Part of a small language model's weights.
Architecture: LayerNorm before and after each block, capped logits.
Training: a variant of Adam for these matrices, 113M tokens, 6879 steps.
Each number is 128 + 24 x the weight over its row's rms, rounded and kept within 0 to 255. Layers, rows and columns count from 0. Numbers have three digits each. The size before them is the row's rms in percent of the matrix's.

# layer 7 attention output (transposed), 96x96, rms 0.124, rows 1-41, columns 0-95
093:161115159087123089125130124140129080142103152120156150161132134150102134098117140112121184157117136113126124148124157150112086087176150144134118128087094123088122126134149134095109131140129117117129168140124093083122122145143076146164089083178137163153121164119132117131120104113132137150
088:132109126104135099156140077138101092133114112147094146155105136119143145125152136077122122125187169102151136132143118099118141127169121157087143139140165125147103155109133105175111105056150117125125148098142110110133136111112143151154150131137101105110101099170135148098142184132130140143
105:111120118111160120147113122094124160162152103140145142129122116162109130076149128125111086148084118132127093189122109111178141109138140106131087122165109144131125122059137141085149112120191119149083076131151162143146133127139133118119148138119120113141153141110110102119124140150166119110
111:140130132130149135134119128137153047124147211118147123114131156127090133118142156155129128116163074129140135129125150117111129176131160117074115127126098144109121113138103116160120179137096140143163128148179113129107101129133134105102162134132117138116114132145135134136087156127131097075
104:137161128136157108095146143100132158128133133106170105121108156150082087105135152138150110136147082179137137158087106155125155125137127106099092128122105123149131073148123117149143112121138115136098118128108179095102128119125131124179138186123140155164138087110100183105139123132123127120
103:102147143150156105119150118116180105137144125123104116098136132085125117135108109129135115085130119077111115099155118135089085140171158184140156136105133144142157170100087140133077120092166126138144149113154112158123127137102137136123153126128087158103174143110151144094116117126129114167
110:135147125121149115137131132133080163125158146081091106103172102107134135126120094123135114125121112126110163106085103119176182137100133158130116141155138097119138129157136118165118107125133119159110116135145111111134183109112104142134099095202120145179146131092125137119149091120112167117
100:147124167091089148113097124140110160145143165114129137147081148123117133120121129148124132116127118132103165151146138099117115112153152137158081105077137151136112124135150109110124187105117108145123117146162135156060147095164150070121088161140132123134156102147104117097144153112109124099
105:150122132145129138158138121125107169129144189137125129149112062127103123177118140153100145118120148096116128139099103086139130142105136142088083148120140129159107154113157096158159133135085107105156097168111116122171113127153130140115136146145123145060112126119149140174127133132102105095
111:133122129079135150112147138119107140172132152123122089129122136115054108113119123151137101122133087121089122138093154091139122100166127128111114182120110157140118117115107112105154154162142097100179137115147143093160118102153179116156117136130165140122134111132147157129110126165071117134
097:184131139118155093107122126116109080098133139155153132155117102136106073107144145117128141100119139113144088128121137124121112112125134122143115115124113151142107148113165076120158102113105119166124172152147153140147087123153129102188100132146107112138080145113113152140126174176157136086
098:114135139124149158146083171146126122126149139145107095118138123131078157152112109139125099139136083158134137132123116111131066123126176110138103130113135127086172127084097100171137118139180136106125069122125111116153132133112126142141126101132104154136138153138124106137140087074159178137
109:167085075091118131146121105136090132141119126188107125161105157141104116147124110116136128187144147140126167141103115108114118145141129142097106178152158109137145116105122107170144124143154162105144113116115163107167111135141139131129083113143145137113105068105085140157121129104100117123
111:170107101168123118115104114149141121125113113135133103135132131112144173107098159139098141151153101128110093125083094147158135119104112116179095158155129123158107138116117165134116082127175084138120168120127093147109145148119142112149093115125107095136185098132081139134148166123120134162
102:142133124167112114152107148135137140142100117182103121101140066128140108126115154165147112119138126148129135128145092106073122129138152143047109135154146105142125124105071128136091182096121127134155088148127154144140165133129131129147148113145110126119131070141146138144139133083125114150
091:104125131118126157093146135127106139134126112097157132144121123186143126127130127112112130112138114151062133110133111130112144130138122094146122146162093117122126177077085133163106137129116097118149149103098092137138152127093130088084163125141136197103174149099137153104163132103151156135
103:143153155159136113165147121109151097138122151147136162127141102141117125179146106149147140118142104158115146155117114102099122101099178091055141138158142113143124160099137162146150151117122096147145120157107150132120128136133127108090119112047133131071107134131148121132109162139109144135
098:133152156115114177161118139165155093102120139161106132189117121130121148123097132128126167113161123133123134157124135163128151105085131093068122147110134132141140147101128101181108140098095157091126158122158127158138102177126132082118137126107141105110159115153140147090136156105110139119
091:104113195168184109102150103150140150130137122092128161086098158096156114125129120113126141115131139157112082127144120152161141124128117145162131116106185138143161096151142166126114139095139150143121118115137158137114093122109143153107167133148150097122107103130075149110105136082124125114
097:118095099113107125139156098111132112087162132173143073122130152094095133125130099152153111163128079154128112180113158152115098137122117117127129156103098139141145137107140101125131080097145136123138149147109126127113145137144188114133123123082111130120117109188126127161107175098126162144
102:133139133097114121134111114137134121120148158160131099170176096122077167134145094160112101150124121092124115128153130143186150103137098123062150120124129106152141127075172148153148114109109126097108112173112138135144138154147143123115131141095120151098085108178132132101134119150136102118
113:181134160113114080113151128145167156143162136103140097155105147122119147083125093133155080153114113113196156115123137109133137108167126118153136138132086106106124097122159179151126133142114120120101091166127123090124144106125139116153157173144127128111135088102128118129107118150143102098
109:132128110078125159145090147127079052119130113093115083140115161144128106088139123136151099110158171084110109127150122126173127129131122185130121140127143140151132126142135141154100157094156152139091147161151146153143099104144130134151144165134134117134097098107098136156150113133134107112
103:166143162144134121085101122135149135084141136101127133168128147108090134125201131131120147122095087128125111149132132113102148148128129132088143146134142122113094124123155153096121112108141155150076144139108127166109108102163179069137098138146118115169126126146148128148113160105093104096
088:119123094138113174112135112150151040126149109146134141175138098105127139141091101147093131138178141123111151164124121146128108103118139132099147120123126109082143159135165161132098129113160126087182145081120102161122144120109145115077139125114129148131135153128147130104114152119119151152
099:145080155111132171142145079113137121094123143106137145100131081108136123149142158105152132116131116136173099121139154157141136118122124131103149120141142161130131131134123113136114149143115137100133107082145117124080142161155130153137118182105113145089126113191166141085110132071183120131
098:082132155109138142160108112174160121100128138152114102108149136127138072132155110132112123133109153115125105180127121121106113142146134159107113151202125117147119128126130153153138112109166070122102149150113092126130125082103157107114117101144108124069150133163123152106119123182135123129
102:137148136111107135119160111116146089161113155102099137172100160100110122097133116090131102137141081131151144123151137080161144139152115131092110141146133132114106067116131135154176130154107108143153106114193177109089130164174142137141129115105116120113141148134135131120154130135110085151
106:093134123138150123114119168127105156130154166092126128100119181124141149128123165136125182129144129116132126126180168132084127107089133137085110077104137092142094142128156094117118129116130173115120086113131107133183101082116143139108105132174136134117116143106098118114140118147151142094
103:176145130096125109127154214101107117112129122117155133114105132144130096127150158118123114111103109116149069132119166129109181161125115089164126140147121123109104121171143101100140104156100101098095141182153150121136118119140153134154112151132097120105147121169112111154132096143121122124
098:110109177147103139139123160122177100066155132126138129136142126140111119137125140134156081104128119123103184131169097174087114114130111130113150155136087124104128172086111107182128154131083124115132119119140141111128080127139142117115147151120132143155123154132153095125118111162088097145
111:104091112138086155132139109078096104141114135133131122092109151102123120135105142138121132137184140150118127107167097124138146142105145157162159098079161159177124127145118152103141143160127160143119099080135092140114123144105149129136139126084125103167124131124146093153184118126129088152
096:139132135127153094123104059124137212148161115123172127110126169157106124082122099120118136151088109119157117082139145163108136113101149085132129114135138116117095110141141127109146172096169109116119137169158131110142110107144155142136152146141146130116104116155112155127101112127155113141
085:129105162118155146125132165075101008100124144123089103135139134135138118161123124136122171131171116081110137157114147108164126112104128156073127141135112124126140169105135103130113115119120114128145161112122141142127136155121136127149150105133120128133131122160113135125133153153123152175
098:164161118102146116117135155114113171129083091139134116121160134135157101150129120146152129109124112152145101128130122123140157040103140135127151119131137116172130148116124112092113141155083161119123074120116137147142089139110102125112121090136161122172131153182102104145168128107156141113
106:141152154100077117127146081167108126141112149097102165155136101165102152126127144117121166090128092109129156157122137149150096086140136133078145148147150159147146140115165131143110164171138120183147166135138126119124075141135122121124132094125091110112123112140114157153097121142112119098
102:142127079127165118112180134095112146107155105124097140160166105150131155128093105167183116131140137111101152108157124136158110143117112147127091094156145123108134147122129099168137144098159121132118140129127108108098127146099189131157119100093092139158093145148107147083133106120113159139
098:089115138107103125140078070129121168166128145138204153087129147147129116067132122146131131121120158109135125106153111128084098151108145083148096159091111109086105120124147162120133141117174135130113137149141132106166128117161156131139145142132120126089112128122099148129135124159145127140
095:143126135111145151130159139178080095164107113151124098133131116123158152124133117103117119129215124117148142121129139119154110123148142127067137156135153155125141102090091147189105164119120122136163120128127117172113124124155120101089107138178096098112125107138119111090123126127140145113
092:108133140108161114096136140141143172101139106159142112160144097144139105116149115086121136132083128141148127118060119131158122145132159117195101108145137165155157105128117130104115111094147120113131078101115122102111129167185113128125120124161157163142127159157129092142122091140123107099
116:120132129160090145124111090156135089146098153121158133086178141141145153103147091144167113106124150128108123124138127136147137121137120122093134150121097149108174076134137139066170124132136120092138167128159134114119143093127179142105139122120127097115097161084074155129128150129139146115
# layer 7 attention value, 96x96, rms 0.134, rows 2-41, columns 0-95
092:083138127144100139150124099148126135160093145096136123160096140112139107146143110125129113156146152134108118143172157072109150110144095156130107099141181143104147126142161136170091071104125108124133149083118112121127171165068125157107116164159105112137137122135109130123130138126157098138
103:147110125126163145142064109108126124104183109120123119183145142116128111131142100144186128124151104107151108184167141151134113097147101103142119168152127085151128131085146138110145105107145083144126124115158165141128121128102143085080107102112119131106121146120116134111146099155127157117
109:088089100140150140102116154110174124138159135136122147129104191128103125131114135128105106151157107144119147117140147124133092176172179123117127137124110143093114158107120129124176163122098121124158142113164144098133135148142117116165138134159133173124146099103077121107084152094160141123
102:120101142128144130117109147138128140121185079145144120154127111124077152119153111112148156126154123111112142177100093140102134167140131088128106129126112138162141136118084078126125137111161111153142151159105137110121115124097126118142085108108136135095171107122093153086182154120086166117
098:102144108153128124144128123148132130190132152055119123093149149094144082116124153127132099135107144126121112123140163157089105123133140163118147105129089141086120094145105143120105147133163127099108083069159132128135151136132143174150125161107112124108145140120127159159136128153153083152
106:117139120124133134126111114141106136122182159127069104086148109156109142136152083144114154091117154076093180127132140124147129116142101152121175114126134142112126135122135122172097126152131098156122132135142110149129167135133098144131154072147150135140148128107117129078127137129057165144
093:157100141129069139104089132136151128141135106094154153145116131108118155158137077122155126127102102114122172123163099140097120091139151128130125140094153142129133151103153087134121150115116128091129161061162145125107122083168129101133089158131124169130097151116096128131122154119089148136
097:113116104141136098132159120110138135137136136144118090138087060131144132157136124135105144087131152106143153083117121113168138140102114143106130135107138144148096163132139104162214123107114110101134089142148134107129133136141137115082136147147129198082121132135160155124111116148087117131
103:082104131104143133122121158123165124130162118164127080172134093132101146158119115158154127156139118100123104114086108129137126125162139114134092157140098166125128114109089129144126124124169152093148101102141117101127144094146126091144072142121116148153149186089147124120122131147067134140
096:129118097125122082139089123144133102139146113143142139147126090092198098130130141112102126147129123134093115115145150102124105173118128120133131170127136139131127149116145129177143109117107121114153164126103193137150109166117138124180068137101124158124126124115086132150131135170146182100
094:116135167116133169130119148090112127138158183095139137136116137167141160125100131139181117103119144090144129116114150165087083133090141115113155148109081111088136101119110137137126114161157112119098105142160114153139148159104125090129140135148103118113114124121163155079108124126100172097
101:129152134098131132124132131091119129112095175143120066174084125119121145163157126140160148148123128103101148149088100139129127148106130136112084107156141124160142127153117110159144132153135172149153122134128156108087112122094120105085080101113110136154104154164168138097128094128161121099
105:179122121155137123125113135108153112109066171091124162135160138098130128115139132165126135129135119142121119127107111153128127113118082110145133099114130135163068157158134132147101125133166067140134141148147107172120182128083110125137103122126130096114120155093125146076113166146148105136
097:112138147156133118170121185105086128158126130136111106114080104125134106147146114142175112130152141130137162114140133121082120127094127129111153098167120148159115104092060134129109169100123113150102096131134151154108178142119096088102137117130110135090088091143116166137133136139126118139
096:138103107113117177108109113114114133118136112128122151097171121109146146109086085092128108146135149139099120088097128146107144121131161099115163139113116138147118150119092144142117126160165151128126104120107105138141121138099146127056170177139141177126128145104160136075131140144159145181
102:160153107156150112170157150091173115134146128101159128141133116108134089149146109099107116152142124167137123116059162098135133120121145116087095142115144082146159131102100154104162118075130100150152092165137157119131137129137171142094180126110128109134126116132141130155105147119120127139
108:142124107098066168124136144156150116115102145098110182174134130131125109126090120146116121151137130179145121102108103196116099101076109102108154114121126157150141149121130121129134143093098147100140145104129149145150123168127120159101151184138176108140127123145126147100104139121135121124
089:151137154123139108139122104133110141183116122083122151104157148142116122109119145165099144127120112156112118126142104138098179140185111118125083106113196157119154092133135156117133121092130143153154144099167126121128077109115133153125110112170122107071117105120094152150150109111108112124
091:151148143122135154100149093078156114129093145144167078152155131127109088151150112139127151193105097136133118131152083129091066166106125114130098148118110122142154140125144131131120118130147120117115117130095116135137184155114169131125131134108076091111145115174154137119103138124126103136
100:149145148120152125063128088119132111114132121136142129131178098103119130161172132150141083111135129134162155112140142138167120102139090118124140171166099119134160148128125140150167114077107091100149114143119091131132132155143152140092158165106111160143117109180125106126142091134101098119
112:133138129106103081077137120132144134122160099171127099168122107104114140114182102143183130159138112098156150136133160138106150085178105139136112105129098118093126123108122146141165155142147100125123153186132110081114104157137127092141139127147126137119163089134080111122134127136132123115
109:095119108099119156133081138176130112117118146090130145146143143091116091108165116140133118060157106102077133113168104112159118148154119155146095122126148121118137114122151146164134151160125173127115156091131129124146084118135112115158115166105128131130097096080138116143150078123131127125
096:160107144151101113112126127135154107130128123155094166144164151126129122147179140161147132132092080128124156146153161125096121159123123144121129138173139141106075157116150173134119101111103145099122136124099150125117122076127196110133074154108154122129124079121098114113140135125092147134
103:154122111135110149132113116134112115097138194120164193156163142134142129126115125143115104128125158169131122117137105112113102112108134141116154093144119102107130143102114177095126132135132167100150126128161108137123158114059134162136163155140121124151140183148168146147105132121174088143
095:099112157114132193103143092107109164183107141150145180092128106081090135143122134123122112125120133160185088140096130120144105100142134153103113130125155169137109110118135114114114127091108104107128148138153135139147180130133144140130152145137114112146150091125126181131137130084146152126
091:073120129158152125116138121101129115098128112082119097144177119124148110114169109139131122162127096124119102159126092149110119128116125183127116188164134136162120151158129122124132089134159099146109113157123137101101134070124118148105169181184135135125146124134113109158103105129127113117
106:098131144108108104116124131135161133106172110130148133150111172124091195123117139124136102150126102120112105173148129120158148114156129098132106109149133126099111123113101094149114122112105118148130147131194144123126126176203122107150107116129103148162149136066127135120176133125129095119
102:098102122174126113131126135135112134175160172104120181092113176137125150146117140121131146139125129110156149112155134116114121153099124139152121103104138132130163145128148136149140128134119165088149107101082094121152050090124145121090113105177159123142126101100100103157110112142120142099
100:128132102132090110094146187129113126100165075190122122145136104117115164147138167074100141112161074098116072148138152135148108164132122112149149150126156145118107130137154083143149138125144119141103142136089136142155084109144119124137128143125108124106149104111106106127131125157125157135
095:138087137132134133098138156180139133111139140196159109142140135103141075118112124100127096126123134157133123098136153141113111124085139146124116123141092145088164107161127118109134142137137157113161107124115181118132096173156152145129190174148127134132146130096133133110116107144076129161
105:108153113111149177134138131091134121137112150138145114139127148105189126107129200100127155099109175167108114128148140109147135114114135141126089157131125133103133118162193139139114121154128124144135119118155124119085113062178127144114104102096121117098103165132126141122154110108155113145
102:111151132132137123133123085137104157157130111129167116087152148149112102139097121153123109132156131118163158099157142145092136115116199096142137104079138120137146128149101092117121131119152123176113141132110088126175124085138123147098121156171121090115080110126121114134086112177114123139
117:104119109111164135131111127136159092099161085108132097151143119105090124133193138098112121156120138149095124146101143098152140133112134158112085137129152145116133104107123120159097174113154135129149134119134124115131144189117126120106128100088160134167161076101148146122150151113177158119
101:148135147116144144086146129104135131124128139141096123110150092112161113168104115112085108144114156162120157099132128073134161134062117133141144157128118129130123146113134157125108169137092084101134110123096133111113141101103172148105128139135157136099128122192143114086119099186149126131
107:122137154104115122142107129110114147120137114129134092155125132105139127110160089141110102155159131092125141119128127150155125100112078132113159133173117201119092132153093108149144110098112111140128117159156152129147154141108120122112114140157165107116169165127041149117114115146097170138
100:152126152158119140142086128084127129157126122125132123105154129115136148164166151207128103139096105119073081129139171120123077165115164144115104105141126162125163107122110100133115110121136084102143135128139115175143147101146121107116116104115124107151140100143109133097164147128128096154
107:100117094195123097164145112125110144136154090143179135107109136129107142121103119128132128134149127137144129154169092125114127127176150112152086128128150113132083114157127126127110110091179121134119118174102119103156117087165114126135141159107108125132082134085094132171096111132122141157
103:115092117096097183098114104146135118121152152120116150137138098133122164123104119130110108085154134145139123132099151096158142106152079121113155079155154103092115163132097121122181117120126126124200138152131109125102179097135120108149132158128100130149119133134097125133127145123119188132
111:148125136153111127162113123162135166134078146129128138145108111142107118139089125151059133101137091139123142111094128127131149113173131123127111159129116134123144147116104108131130141195088174127128150140108151142138151118068133152107167141171183125139124094120159115140144158112172141114
111:125111136162106120141129090117124124097148141106163158096144146108098139134168124098116128116139140117142158112146100121168081071105112100136116121148112076135119151129140154122128113066167114094106109148185094148128118143135152148165127105103134119116111164068098121156117143138112119123
# layer 7 attention query, 96x96, rms 0.137, rows 32-63, columns 0-95
120:123124162137091146095105178122156124149115166097146108110104116140126135142095065109080139151127146120194101112129103120114124106133164114123130154156122140156141101173139097173161130135073129122130146122142115102135147132126120076126109122161149082130124146135129134084130104152111121131
074:092106141120088151110113185111156116105101129100116145119108113123146117123134108132106144172170151129176119118116124062128159150122152075127105160161111115181152153133122127144176123105082133135127101119144116123154096121139142146116087108177139100114142116144118108090128105118135125142
075:122139105110175110145089136126138136094133155098093183158127127118113136095147185082172154148128089139131151154108145050120135151140146159135134120128142111106099126133162122143138131056120135112143133144132143132141093139130162130160116130165126145115168138134134130151148140121166135132
101:147150107126156123107134080115080143139159095164106126165138110110130108124130146136163124116102120129096139166089156160166117148155090166146133112110142092059111156118125156118085143130167127127099132165111147161118136123115155139106126159063110125120090133127120147125139153143129139131
075:152113120113148095107111108132125138080143126083117139181134133097109133086126132120155149138131137157087121134093163133139140150106114136149118121097171125087104150161104151104108134111145100159124096135115173164098107127111181141116134157127085109104099127078123109144167137166124111107
109:153140089148157118136162083116095159129152113141120145116135131136113139119123151105151117109095079171110138176098151164104121138121105134132165101093141088048129117102095147092107138116185141114112115152095150122136137124145182137113113139096121141112112120097127140127136143138137153124
076:122095131107153102088105140135113149103117129122124124152114128123080117106094144168150153148116081119089155121095116151093148188152129131149112135147107111131132170099122133164107115137116117108127093135129166133060152116138171132103113167166122129124103105117094123161174108149122108114
097:123150118119135111115110082101115155113131107140107131130159133139125087110111143131152145091103113124093146122084167133151142138165150128161133133145161113104117124104111148072089136152145113115102117130110185108121086123131159133129076128138148147086095110141078092140167162166149115107
111:144124093153167111123104091155107146080140119104114102141123128167146135118112175124139125097101077145107129137070124134125117145114117147156103147096153127078109118112114145144068135134156142116150140186106130143159138114107186109109135145090133129100149114093117124135163126118150143127
073:174140142168078136123124134148177112158118095147145116123153158106107132165164179143111072123123113138120138149089108101109110103111133170100142148132144142145103095121126140091102119132136141149147169117115080093128140136124103113138131118105123102180135137143172146117080130125124105153
079:129110134145123102134137140152064129163117138121117171178116129153123127118138161101188102147124126086075129127077122122121148157149119149134148096145123093099146101127140133129133155130119169157129097146142166094135097134121150130113102151134143123117112128117089132111170191157118135090
115:147117127146154101127109127157100141151162108110128171151180134100098139103099143124164136115093091129129161159075173140130201116147133144134154102132110124080105124144145158094086136089148130145111144134133132123118115148143147181137151140096125109135105087123125127145129153110102142121
081:160127144141146148101151139113162100189093184143107156097080111097151142145123155166127119137113111138096154117125120097102133109142112158117156124133142123174090156097127118143128124133162119133115094136160135149135184126145134105101102135122150088086094139137157104109120136157168118131
122:103119168133106142102121140120155107128136169150132079118116150164136079167134068100093120124150138131156113115128110112138127096156130116111143114131111143186174139148150108137163148145100115126180163109135139091150133125151106120129135104143120138135147152155118146074148099082119149158
094:109108112121138109150110111152137117126100131105164138115083150107113100128127123119163099091089087142078133104111124106146140152180098121168116144141113127109102156081129117168144132146138185155145130143100105147136119116144172145096113135120159118110196092134113131145155124119167111119
099:136136151150120130132120075104124137155177080111144174156125125141078139075099131107095129142133138146176134150128127113086154145099119115110147125110109128090093081122112127110102141097127129163162130111123159128143128173169138121123138121159160105097160142138126167149134159110118102103
212:136152101114164102142135089136091178103146098139117170141137120155122129087127170141144151115077100156109153142116158155120149161134129140153149128082120096080096140118109160100083113122163125107140106172106156146126098132138141149116122152104103144098117117114106116157122159158133154110
056:090124133115109119108172105123107133112120086149080116178127156166117108123126159131135114166129124127127119141110179160151129120135110162120161139108166138081087122145163130141129120142137137107155119161109131130110069090087124141163121133137137166120101133139095096092140153165159153153
093:133148137131140119145131136151108153134165132154143135138141121127081143114135111111127111099102092112072151130087150083139123157180138095104127105163100113137146144168124146097090155097154161083124134152158117089097151144095161148125126110122085143152166079121113145142136134120117109097
099:116160102116089160146113122129133113143189117149111154112133138154163132165138064109087114111145153111147168083122083158146140111097160116099153122127129125146096123105103132120074118122139113114146139158115149152161133100195115104136125144106090097142131107115145132131138129156137121112
110:099107144133131128126161121129125113076123108143128147130129141087132133156127111129115125128137167142114111164095144131135141134102132156140163115100156119126133147109113162118131112165120162156140081100142117141087107132070132101090179058088103105102147145150108142167144094152169120147
095:112111102101126091142154100147102136180104101163140172153143107146177141163152115095128150124114128108108172105122117126112108165165114102112073160185128123094151129129155104134147152152121136141085153116109120112140149117144112164116133152107145110118093078127117140129146120096134148124
106:103104166156135158184123154119089127147072112118124105130073116142088149155115151154073130131132167125113136184126142115151125094079095146117149126150193148152079145106136127141084152130112125135108134123125115124109123119166124136105144125120150133163132118128115141107145145116123116126
096:127173134129156099111186139106135119128101122126089106103154149131155107105149165082142152120141122100174131124126123161152123099104111138116142192085133124134145136137132167103127124131079131140107122182145085115145109092128110152100102136110080128173162125152126135101129131143141128115
104:114090119140144104174099103100135141130144103144154148114109147132142117119106176132150113098153148114125117118110124152112141150109110116133113130159166069124118150102157122107129116167111117105097191122138135111141097130124191138192095134124154160095122115146118176159162155136139135119
104:135094095125122127123157110174111122130111132112114163194131144112112139145143106124123140103097150174143128115093092150137144130169076134140089173166125128118105110133130126100116138070102139091140107124151116145166129150151157109124142104133090124175143131114162145142097141152130086105
104:164084114138135145128123102131153147151160108152146122125124170151139140133123120126101097115103143098176137154140174110130107153133137117137074132126157127151120162145170105156101149134126132171088119123102080116134125097110109144124111135117123098140127132127151124144039132192121149122
092:146148133130126120105087135115166111108108144127109129119072143139128116157110091107112133129138115149108122140135146145109117146120095130123139110107091098138113139124142172137125109136083163090130165090152125188116181114085063110156087127096098125148137143119149135170159167145134118127
103:116115120138163086130159104106082132105135118102086125141152134129142123113145151104138110121120114100148111141151122135135160142146102088132168050119124136119094124111120099140114139080124150113126114158097125115156120130181161116164158146131155154131193130178140119156136136166104112134
105:137121152149123152148146141153119111088151136096151132135124131211127135095128105147167136143109121141136111149154124146140098139158150112096174138171076149121105091124158126112159086131097146078164127118127118106115083132113155102156146110106124144113109161133113140093103160115122128155
098:122151119135109113104137130133186113151117132154129142157092150093122085135105114123142126138092143138136137126118148148132141126121131125137171163138111142142138121130128126127160157125084161100141139147180173089096120099116099094128165137095149148090134106140151160072118135046136131154
099:109108172086105105124131087124119155150166132102145128139125170119103147119091157099154128134082118162129101109121064160168152128159152104136137092147154102161124126124111133144137137158062140176108121136130119099124122131137136129133105148131106116152136152133137126158146109074095128152
# layer 7 attention key, 96x96, rms 0.138, rows 32-63, columns 0-95
096:136108112134161106146114114164154111134141099126119138149143135159114109167159152101133110109089099154088137146109119110146111134181111137148120101135085133095159120132121126102078155140120128126138116142070143130139160157125139182086131126075125162139142099085119133147151117173134162158
086:073102155150091165119105148131104093141128108118184126102120163149090093155128107107117088139104135106149123150103107124128124120152112103113168124175124117139098159131156111144141143103078138153139168134120141114150183120142143114118150122137152094155114138149130145108132146131116123197
075:091144111107093143118122130165128111141136104165112138121154146099118096149110131109080124080122151125156132133142154147138139129086121087095123121109117144153120122174148156131153124168135151157163114121159126119126101125102104172101147087167170137131131100123132105145158100076156167090
093:167176113129151107144117145108106168124124136147147132119144084107167143093127166157100158129141106139106133117182145146120106105110176119144138139082121145130112110098113151101124106145149121126122119095128120108089086136149097137138109143126094122107125129124142074156078130096149161075
100:138154127124140168138110135132156116133104123148156108136131109115149146109127140133117152098151149137104147110154123157121093112156141139159108166109132163156133152060117136129151100135112127115124139100159128144137121088143089065172125122103100106153106140185170112087122095069142139116
084:180146095084143090148133122122118163129125116128125150131181102119171134075153157178119171138172119147104166123166149112111126141102137157144133138101136099128117167140131174092116090154144117103137137125143139166093104123119121105125111155148094112127107115126109111137084137122136116097
109:126160083086131198155158109110137141132156105143160084099109166095141135125119112113116146099165123155122128123171130145144116109104128105162162120081138128139122137116134123109138107144162119120092117133144106174098130136083066120131123116090084117141104123132162114145125112100149126124
079:128131072125173111130149116148090155154110121127116132161126119142143137071136145135102158122165144134103152098146101148117101154133102151140149130103146123138130149100121152113133104090169129103147116145174129183099113087139128110131082126124096110123102065140139099139114134127171135084
081:146184103078143137133129135101108122120129127132111147154140123090119123101156116140103182108148104140086139098160132156131109085112173177175122124103104100103111156149124158123130084153123148140142101106147126143121115149128093165154097108110091144130110127166120097109113121110153162110
108:140107170143138147139095108134140103150172121100123120134084119127117147146137113099095102159103148111168151186103123128129151109153108108113116114153107111165159097121138113137140181133121132165130113096101102107155147143125148108095123111140193125101170149147079145154109131128106146160
122:158144110140140100108111113142098174146113129155098129144145146159139123134144115161117115131161105146080130127160152131132123150113144131138122137112127097123135147099126183099112110159170103091124133121134141165124059121158153118142111131111086111100084147107120137169098179132111093079
072:166123148119129064144174161102118119105064120145117116122128095112172104138134163143135120167161130119110134157180121140135127148127085139137103121146117094122138117110130121094104184124142109119111111124095177128133116124144092134135143156173095101125116092149112098148093145137127123102
136:108097152146093153159110110128163082112123133097149108104097136142083130146132116141114089161126097104144126133127118125139140111122078090118114136165163139141126096149152112133117169155129118157119174094145115076165145151116163131132117111145143158105164159116113173102156143154104110159
062:145117112141115134139071135156089082148110110086136163118102153109121163120121147091125136098092152121130114140124145128122103176133148152115121158150153083114100106147152136191123162136117124159166118105138167142115106147120107176121090151102095104096126120112146148141094133129125107163
084:120160120108139133134147139146140138140100129166122139162122117094111120150152134133105155126151094180120154108138115149122118134132123178134127139062166147103094129105123121136080132134127151177178139145136130115110081111110119180112138103045135154158122095142129106113130112114152119118
116:115108136131090116173094137114148114145112152133145106137063129128146133162147134167131076120128141105143110136123127098086118111129101087090106161160116128163150089147151123136162175163117144125115146126118132073126153120131146077123155140142119143158142148106153105120090145099110114165
039:128136112078095156120121108137132176139146122173144120105180134146147143138099131125139105109149148142129105104164145131105095139136156125125144131126132157130111174106101109170131106082102107138175134125168136168112135157147123129169100116133156159160116152142202123132117130106092101133
266:117083178158097147133086147138151067140134143099136119120092145136099137161121116115125101117118151117162108139101112122116125098131121110091119109165132158139123098145166100158133161120108138163120157109124116083174134133136154128140141094153187127141150162123130174109154119129105116169
102:111109146138094138148147148121117100139119111090088103156117183123150082187131118111100117183119130161133083138156121114143133099110122110097119108173097139157140120142141114186120187137108092171108127123142146098113132117120123138136107144155140132114155136145113161131119120115140097165
093:126117145142139135134098107122161158153148082150116154108063151139116118082121155070154163112125063099129128120112147078066119118181123089132109150152112099143096119143150129120111164139140141158157129141156123112122137142144127138135119147158163130138129147118122145117115138142107163135
103:077079135161116161107155166134136110123124109116104104143088119060110163156109107147101120116158132142122116115092125084135116114131112150147120118074142119148182130102090136164137155156103119102124143130134084117135143105147116143125127133119112098153110161173142159115135123107129171140
100:102105130129111074147130128134132146110120142125109141134143144142129078178119169139108120123126086190115144129106140144146119173164121126118173120115137111101089125136136173126108174100105111147113142151084137121164126149172128093188129132143106112133145122072137110152117155109119114132
104:150117090117160049105113117147144137145145126148147132132106115170126148112130136169149155142117109119134169113141083128127134123086140129172104146103144105139176147135135146137137134108146091145114148110120154116116109103116128087096084117132102070081125151107092128169107124131116164125
094:100109135154124156118115131145082130115126145145119146111137144196099144163168114129119164137113130128129083152140134119145129130130164138135097064133112085136112145134080129131172089114140107140116147127125093157162112145122103123141141147124146145187126095095084133140151098108143178143
101:104111120137154107085110185122137127153115163128116186088138167139143143115091130160126124119126132179102137096132148131139120146113094119091157155147141128142126079118184122108174111121126104149153152106116168097113142119125135114165080146183156103150114118127124134123127112139105133144
103:145130150141128138133065114111128079125121101157129122144087128107127139124115135099125156174153092103128127175133158125154121084167142097093144123173143161144119130130119123094156179157113186143134104108113129117156120099123151101110116116078124140081136137126118135121140126091126170133
106:153108109136113146128110123154147118173125138135145110130122126122108109117098192161132111146125159143131141131085113177118122124100121114110138125142076138093122149122088099083119127087159145108111132096094145127114120172145138113125118173161105116177115149159145136152092116160189154112
091:160146158143109126093109147094119142162104130100129114101103145125139159138080128111138134141157110151140139108145180085133134128137164146176114072133122111107161106166131057105127099143135162153173138116144134139117110084122127116106126163119117134129134143107134115078164118147131117093
101:137156118145147116158126112141161127142108133094144164120151128126098111111127093110089138096160129139139122157127158127131140097093112121090147148178153127129123123158127112124123128125146152116124118088087098090141106132129080145080174112125140150082098187115108140176120094110122138180
097:147165105133168110148085120119150130111130139124141138131143141119148191088098148141131182088101147121149145158131111129152158111124126113128111156136123072116144127135137134097133101189126126133140092151120126148103103117143133136093114148134140118100157172105123159185133186119157149105
096:129128111107125124195121182146063134158080106132145110123147111097127122102168153165147154102124144115137130122160138122149114158136112163156129128137087108114138090115096122163095161136093094138158132134132110122120111138092136100124103132079143092132132148085123114160149136103127137100
100:119123149126147121155087157141127116129113159126177147122111103160146110165132100088129132132151163136110114170111165145135127114118124137102107131139119136146098177116163104141129190125111089131145137116134137110130150163167095089141117130132133104151132144130136192136115095087142096064